From a checkpoint of a small transformer trained on Wikipedia: vocabulary 8192.
Each number is 128 + 24 x the weight over its row's rms, rounded and kept within 0 to 255. Layers, rows and columns count from 0. Numbers have three digits each. The size before them is the row's rms in percent of the matrix's.

# up: layer 5 MLP up, 256x64, rms 0.311, rows 134-180, columns 0-63
# down: layer 5 MLP down (transposed), 256x64, rms 0.143, rows 134-179, columns 0-63
up134 086:130145114133058139131164136122153154114152131106089137120109137134068149142117110093110087095102153160082127111139132155109131136140129126085151098153124154102073117142146123115129127106122112
down134 097:090105134125149138155136121120110140134116113139153142133127089119166120164093113166128145180161144101179154137133110136166146108097129119165108099092135147159153130112096127157096149172148148
up135 091:145104115111104049140159085151103146124134129132110135140094072159099107143115102120125119120174110089138130136163103116148131107121128115119176134128106160140118116138119163146153127133157094
down135 115:109174118125137211104112158112155134135136122124145135139141139102154138111169137113122101127116144169101113132071172109120142172127146169138120101090125116104128137123103107132110138157126154
up136 101:131123172115135165103154101120144138120145123114183151162084109138130095101114143131108165125125132142100116114140139109105109189131145129143096152128167125141166101124137172124163129103177110
down136 108:090145083145149093157099124154118117119140126117103110104166117164095143163114120104116096137110111094173157093100101142165124108137144145126141084131165154094123128112114121118128106147085150
up137 090:162098137104144124117200156132121124098089142112129130131124137065130102141156153145097158106123122113128145129116119086132097123135128147125098085125141126168108101146191107119126115117101148
down137 102:111096135114137101120089094098155132165161156128082116131163087182153138124125122131139145145127086124127138096131137159136136126116165105134147148101136153104145172103087148171108108140151135
up138 088:119096156110146137115096156146136137118095124117101141090122162140115075128081104116135120097165122132122142127091088120177124127098092153126144133078117097096109119128133126135167100158095110
down138 093:165159111109103151112106089142139061139125094135136134137126148107156149151135100113109132157114143123127140128171159182102157159122133098132130176121102103149127147111121123112067141146128147
up139 101:145135149170133133119138146122208109122165120117157119140091115142109115111142119102151117150133129104127150114119152174112089132114121109152126144127120158081113145151069127132103135089168158
down139 098:068105136134135106137142108123124127126103138113111126108175137129101082115141174153132119125125131135166077141097109110146142143091139123113184121132151142176134133158156144116116106169083143
up140 088:108132114125127175127166132126064124142162128082130130092165139132112082131144174161099130116131136159156104129136154098103117121110144169119101124126117130084114101120103138169134147155104145
down140 107:129134159128140073139145101137176110115106120165136144137111101116118182111127149124141149123118122111118169092115102136139137101169111094137176155159110152126152140146168127106138101087148092
up141 104:111122127129136147156135157127132120143130147170154118174126117164121118106147120132115088067149109108122121104119099078116115120127128069128126161090161127104124114147133110146134156127164194
down141 103:126138084134147136111135161090147111145102133107119133117113147106129114121109138126113168184150128119122139117151158148135136184128130127123139108138080144125126125115081174084127161156106061
up142 108:153143132124152157139123132140128141146103113098099108199142134103140159142157170107176126113152136133110107130109158117146184144134128146125110165139161121091117138166114107135118097142158080
down142 101:123117121166112093174124134137093132137160137161123146098114160082138113121107129153119147149123088082101174159130134072103142125129130088140147112108156155124093118106144104106118148153127156
up143 114:126120105107103127137163173157122183150132115101136147137100108110145088097109083122135166145130170113182135126123142111166160108165155134118125122138120110106154117160120155084144121142137097
down143 109:128139143155152115137068148118132109133126147148135135097166122137116157133141189107130112145124097127072153112128160119085102127086091138149137122139139151126085144104140078163116150112103129
up144 095:178108131116107149103118126119142154124147161092147160160102133118120179127107166170158141098158120130143100129120165119138165120093141144134152111177162083117125125082131151100128131129121139
down144 092:146106128145125138108156147144128157147149098166127083116095118122156075150145113137136134137106152123125157112145102082105104122168118117127108137088114162102144117148108109166180144157141080
up145 094:181141123087104106168150093093117161153123107136090134132104121116108145168114136094148128127105118132108131107146140128145141123139122108100116107146115126113139123145190071065140139140130097
down145 091:055104154197126162155106169134139135128166165094129112113108094150145129103151121136130130133153125113130170121114106120119127119133168126097110126104152126133145135094105139154152103149096127
up146 093:145158151129153146109128068158133117121146106124151138135115100154086115127159137122124161132099124109095139132100174168138101109146120120180150150140092108123138102116174145165149135123173105
down146 099:091142112127135146142081161086127151134109153157148112129161154110168180130111092121117107134157166153113097134130094102160143143134094133150095151098122102137131093123117098120150113149107165
up147 100:130135110079103129151163115159116136103127101085102114123124120104136123113125131127108165138111123065155128154182136148113138091099131159138165113134157138150133142146161164098107180112109121
down147 097:121101162139155130115097148103110166147148130184137158135142153129111129143121104126131105115183138185112087113097112102146118187131106114124126169128111128112124133091132099142132089128155107
up148 103:137103079142139123154118168143096130130145149111125125130121117058142144104165090135123124097115137138126137144105149108143111128197176094147104106152093170128137166128131137116128121102118149
down148 099:163110125139115116134119096083143143149128127142124107109135125132132122105150159158103181123140139126152116146146144174145091109099120055086136153157126125076106180116141141134152105118138119
up149 088:118099117115111150088128152130121131118085160147160156132155132094150117122182133205143134134110120164135175151094136141119133135136115153128107137147105081133138152078139122153130119158140132
down149 097:145111135133134118157138128182106108136173119114113156108151148157074083158118139133112153110103124132104090128131149109138109075114085097098141137128157123143147143129174125105111159113172126
up150 109:165108108154114110162118120138143112140119141175146160149097103201110155119120128122144101148103127119148142106151151144145134179126149121143122135145164135144196121082117140107152115147133140
down150 103:077129144104130137104130132096141141096145115106161107083137131089134086107158114142124150140136129164103089125129100102131127085130137129146107119124135166116059183136133145132128134172126105
up151 096:110108149115108158159120176134099129162157146119099135150135120119157143156143116140120170147171120169080160139134113093127113151139176158127124153147130124166133143123150110103160140171087116
down151 087:147115097075122109160122118138092143136155124080115121126104147178113113096121136093121174175120107171140147101180135155099121092119107120096152120130133122136127125122114140108130105110128174
up152 098:114129150155134156130119112147160124171152130130131143120169184093158110095125101156129171122144102103129121144149103118129124069127155106162156137119143123083124107085155166159111131146142133
down152 103:109107121110120127118117147102138152099112129136136097118092068123047143155122124125118129166115137161128150130117128107094114174129107119112078104091123154115128113141077129116128153126094106
up153 094:135112181099141130162110163133119189154133160132097137079152115147146116088154124157147112119149136165148120112139161120100133139100125077129116122099130169134113113152147077125144142112121124
down153 099:147162094121125126095160120112136129109098130140109131179117161074132105143129131105126157150111130095094158126107144156142108167176140172141148161178129104126126107091139169111134138122143136
up154 096:148151114126130117136083135132148165165125102133138098135140149124125148131102137089175129113170113152113112108128182133109130145117118112133120094174192083144106120148105098117141162088139136
down154 105:146120132133135184100119162122099109122145121160137146130139133147110144099125139065096118101132155130115104148149152131152091105117133159121158175109090133110097143168167117176148095112118127
up155 092:167152094161120115115111126115144119161144152128098100108126141153120133153092115145139182158184190117119136115142126083122136148105114111107114140086136103115106129139129158085164140128121102
down155 092:119121141118124110139060119119112105132123144144145089152078147105163092078103104130147101162156115152088100095130149171135122123111150140105110099172110134142151120138126097105110118132107140
up156 102:141155162112139127116143144141074155133129138130095117090091122143112137149123144131104105108110124088124109070140146131143159106154113130144120115144114117119162110173133146077137179119067131
down156 101:074111143159125137134134138129137141134124170097106107144125131104148162096161122093136080115165129143140115145093152122153135122098123089099169114096183134143086136129153149148123127111098162
up157 097:126131104134158158126172139093116134130119126111104116076125164134181094133134132159119156148119133120084140104121155143168139128145083153149128099104186151167102143122120151102138108121157117
down157 102:163142149111112112135118148151128123121119139111124135168116092125080146127132124116105073112131108169118101157145106128083123169124165128125119135148094159116175092201140106130135140118106135
up158 118:119120130114100169153128096099133094197148124129131089095122115166145139131102156134163112174132119158150113087113147115129103129124085144127128158099111162084133095119138135109160123105134131
down158 112:106116124104155112134118177138141152109111132152082151184138142111125154140135112118127173117135145145163109170124074146162134109126157123125112115128157088156106185140116124150103119158160131
up159 091:100122156102128116099108135108133134108097132146097126129152140099122120146145174142088144102149089103164173127115135155053123128124169102114145127112107122104120125145149087158134142096152161
down159 103:111114119132132122133124160141096090165185127089124130134103108146129074134132125098148132105139121122111143168137112124150140130149102128125098104125188155159123106125081155086108133177100114
up160 092:149154104112124155146129114131083114099170127101120137118090170141110120134136108080113105116139086088143143062122126126117165130062133115115132138137144147104129126161105105126136149149164118
down160 105:132141143130166131119157129151184164112098151144133086126134094137122170123133172154133125123114149169171114166140150115100088141191151154119140115123135118109113130147108129151152115094107147
up161 094:108173106143113172161129178092127128084117114156128137095075153132125151110141137120134103085164125130120149123118143138169111091128138139143150117135152104107116099141177140130131151179125118
down161 095:123115116105143109121133103183096122136155132110131093172179117088123108108095135109143152142101123132165153120084131091122130169117109148090103123157133142130123131110071148113136129099151164
up162 129:170163146161156106125110148084116136131137154121117148118133109098118133091147114122136136128108113124110112133118143162107129099136125125129122161182145094113198145127102171098127157111189112
down162 116:134130090140115150131094157105153156151136150146113132180121108132140157156150166122124147157131135093122142142166126091088109174145089138094157099155113163109095143123133125090109137132117087
up163 113:100112103149142104136098087170150125115122157126120119157113139156159150136123133105156132128171111131078138107119153173143141123122132110124110148146120125113100109116064173105145151075151156
down163 107:063131175127081144143135164144140128127116145147129124107142120140122119117138117141138099095185166109137168105114107136140151126115126159139146133138135144116149111091092136153151074075147142
up164 107:133119152114151164158150136109136146176195130160143121105118112094101124146138100135130102139126165056155117083140130094131123119112163126120124145152113175116128111116169145118127144138114116
down164 106:083110156102127098112172111157151119131156151141161135109101120153153128113088114130106111103123150084104130156150159183119084128132077141092155108153140111111115140132102124146140117103111106
up165 096:120149114141120136125190104144108134135166139109134160180143109111152155125107154155126205120097141157139145116122098122097142105145130111133090121084149138144112131099159104137114143135155163
down165 093:115111143142097090129132112117158146107132132089148131072102109137100084157135127099087077128152106141112146119124140151103110136136133140126167107156115121061158115157128115137131110104097091
up166 090:158077119128112107135155100113128104105140094149130155113129140118125121147173141116145123116114122095095144119107120107070128133167149120099111053180096135119152142130135091165133139126137131
down166 100:107085143114146146107097138107100129132152157114126163124127119164128152173149143144139113117135139127184105183149132152130139121150146154160096138085106115119157132133087105159151174139136168
up167 116:155118047109137138145124096093156138129146114143154110148104167130140144117116101138124103140123127133120162145139118151131117106136152108138141150148154106177116124095148139153067116114072156
down167 107:129133105126178125121099144104158152128147154153096153178144105113177182091117132122160117102115140132130165134149148142116127105091110071103155160116115100120126116130138112132150098119129092
up168 097:154091121128168131159139083132154140108106140130111134151132164112100110132144105096129144183120168134157110131123144116107111142133138098148148072127107096148104125128112145150070174150154142
down168 093:131093127105113133096147147125124117127197145101146116155106135137160116104116150106125137180167146135147087124191133173115146094135124156127147142122116136082122121092121136114165142107151118
up169 103:111136144166156164158096124127138138168119138103112162160086085167126123127118142082110120131133137104149149124125103126119131151197129115144157148154126106112175109103130138106125141168161105
down169 103:135112137142094094131153121080133137150099111117130135067114175114168110114129135163104117135108115123106158104108140147126151127095147133077123166119136179121139120120114156147117158083166143
up170 092:111137187101101136115152128113136122093127135138125146109126165182185118097090124151103121143128138126151147137102156088106098125116076140153126124125144145128162121176177136129133150150133112
down170 097:136079068181165119136127129141123141162151139117124118159119085085084123147145126113169155136129138164113136154142130161143155120121168130104180123127148124126103126092102110136133115137121153
up171 094:117097135145109124134128130186153114141117138128137122134118119160100117135066125141122173176129147135134132164152134087145179163092138115153158096126164137146138142101169149097136122113142164
down171 101:102142152139134185114088130076124136128134139151114118099145122064089105139152123124142113123159130136126146122116127144111084135181141142110144127140134141065140126168077123151117146135133112
up172 098:123174138129098164122108090130140140104140133160106149146082161105113079140126138111114167118142139093114120122127167118121079134108136158154127115112126133110110091097112106091107151123189137
down172 096:159111101126120108158119143124139144169123103129147085093134098135169166122104113124142089149131113154124111130127091125158170109143120136110137126133133122121122178131080157174173159157087124
up173 094:129126058127142090129133116158142150113112083106112102140085138119124167110111180132125137095182157124116154148140138123110110125138087097107123139147161136124115169132138176121142152119123104
down173 091:117103154127145109122131135075128138122137182175130116142152134151143074134121112130142114136073146084135108111123136148148165143106147130123153110136111176134150088109090100106107146120173140
up174 088:148118121095131154148123088109134118141130167139113134089141144117139061119137111147101178115161091112115118129116131164109128138148121114112122101074135076149125155092102090150103148143105132
down174 087:099145172137157095108149205132093109123099147079159126110139126096095132154149132127105106145119107108148159127116120144103107099143126108133144087121149148111127088112121141139106161109102106
up175 111:158146102131158125128142127120166087143125131121134117155156164128195166122129132152149161169149119115181135112141129159103127143148151096139143128165101099126143113124120168098115134185121130
down175 101:153123109122092153115097115105154133114154159144142150129101129138109094117095110112088168109138146168123111109129109123110149105126120161101141124141088168056142153117127127143101133139167080
up176 085:115134147147142127121111066138139108096145138145134105138132092115122137123153155163141133123077160106086131108149145114105147121141137122156077139111089138135133116158139090101075162080140107
down176 094:093122103148130147130140103066130140113173171157128146106147175119130110133118101081166112106134101167130092120108143134154128135096117181120134140116123131123150140135086114135112109129166164
up177 099:136124157102178114116154119152105118102141169125117125164114122162119144102131107101092142124106152119182164124094132096153142128108116172142119161112180147083130098148141146103126098110129113
down177 097:136129101123094139097115139123162136129143096123125138102149127096150123182084122155157146133168122154101072129162145164120114141158121122146155128141099113177144138111122115159126164105177146
up178 105:132114124140174106090136126100149098147137152141141145160127157134157182113111099099059123140108112097100106125099128096142175074116116127113108126131152129132092148118114134110144142096146127
down178 098:150160156098147153172152103167128118118135124107131100120124116127125093134123182133168108092166121144182114156137125129139125106133174101155099132129142149126133152133113108163171125169165130
up179 099:126136099108113132128111123125144131148153147083146162112149123163153109166121120172091138133136127113149080122127125125131154138126171092146162172110091146101162132156129132130083134134183088
down179 109:145148155139146146107159157123111113097117103140179124164118157067163162099140122108115114127129149131114172146120122138119123110123082138088098091136146106121075117133148126126149149156090144
up180 101:124158160120168154128105106115152103142174090110152153146155098163112127110098112127104168145117145122098160126106075128113155145135137112120155114161123140127058134136104118156137136095119135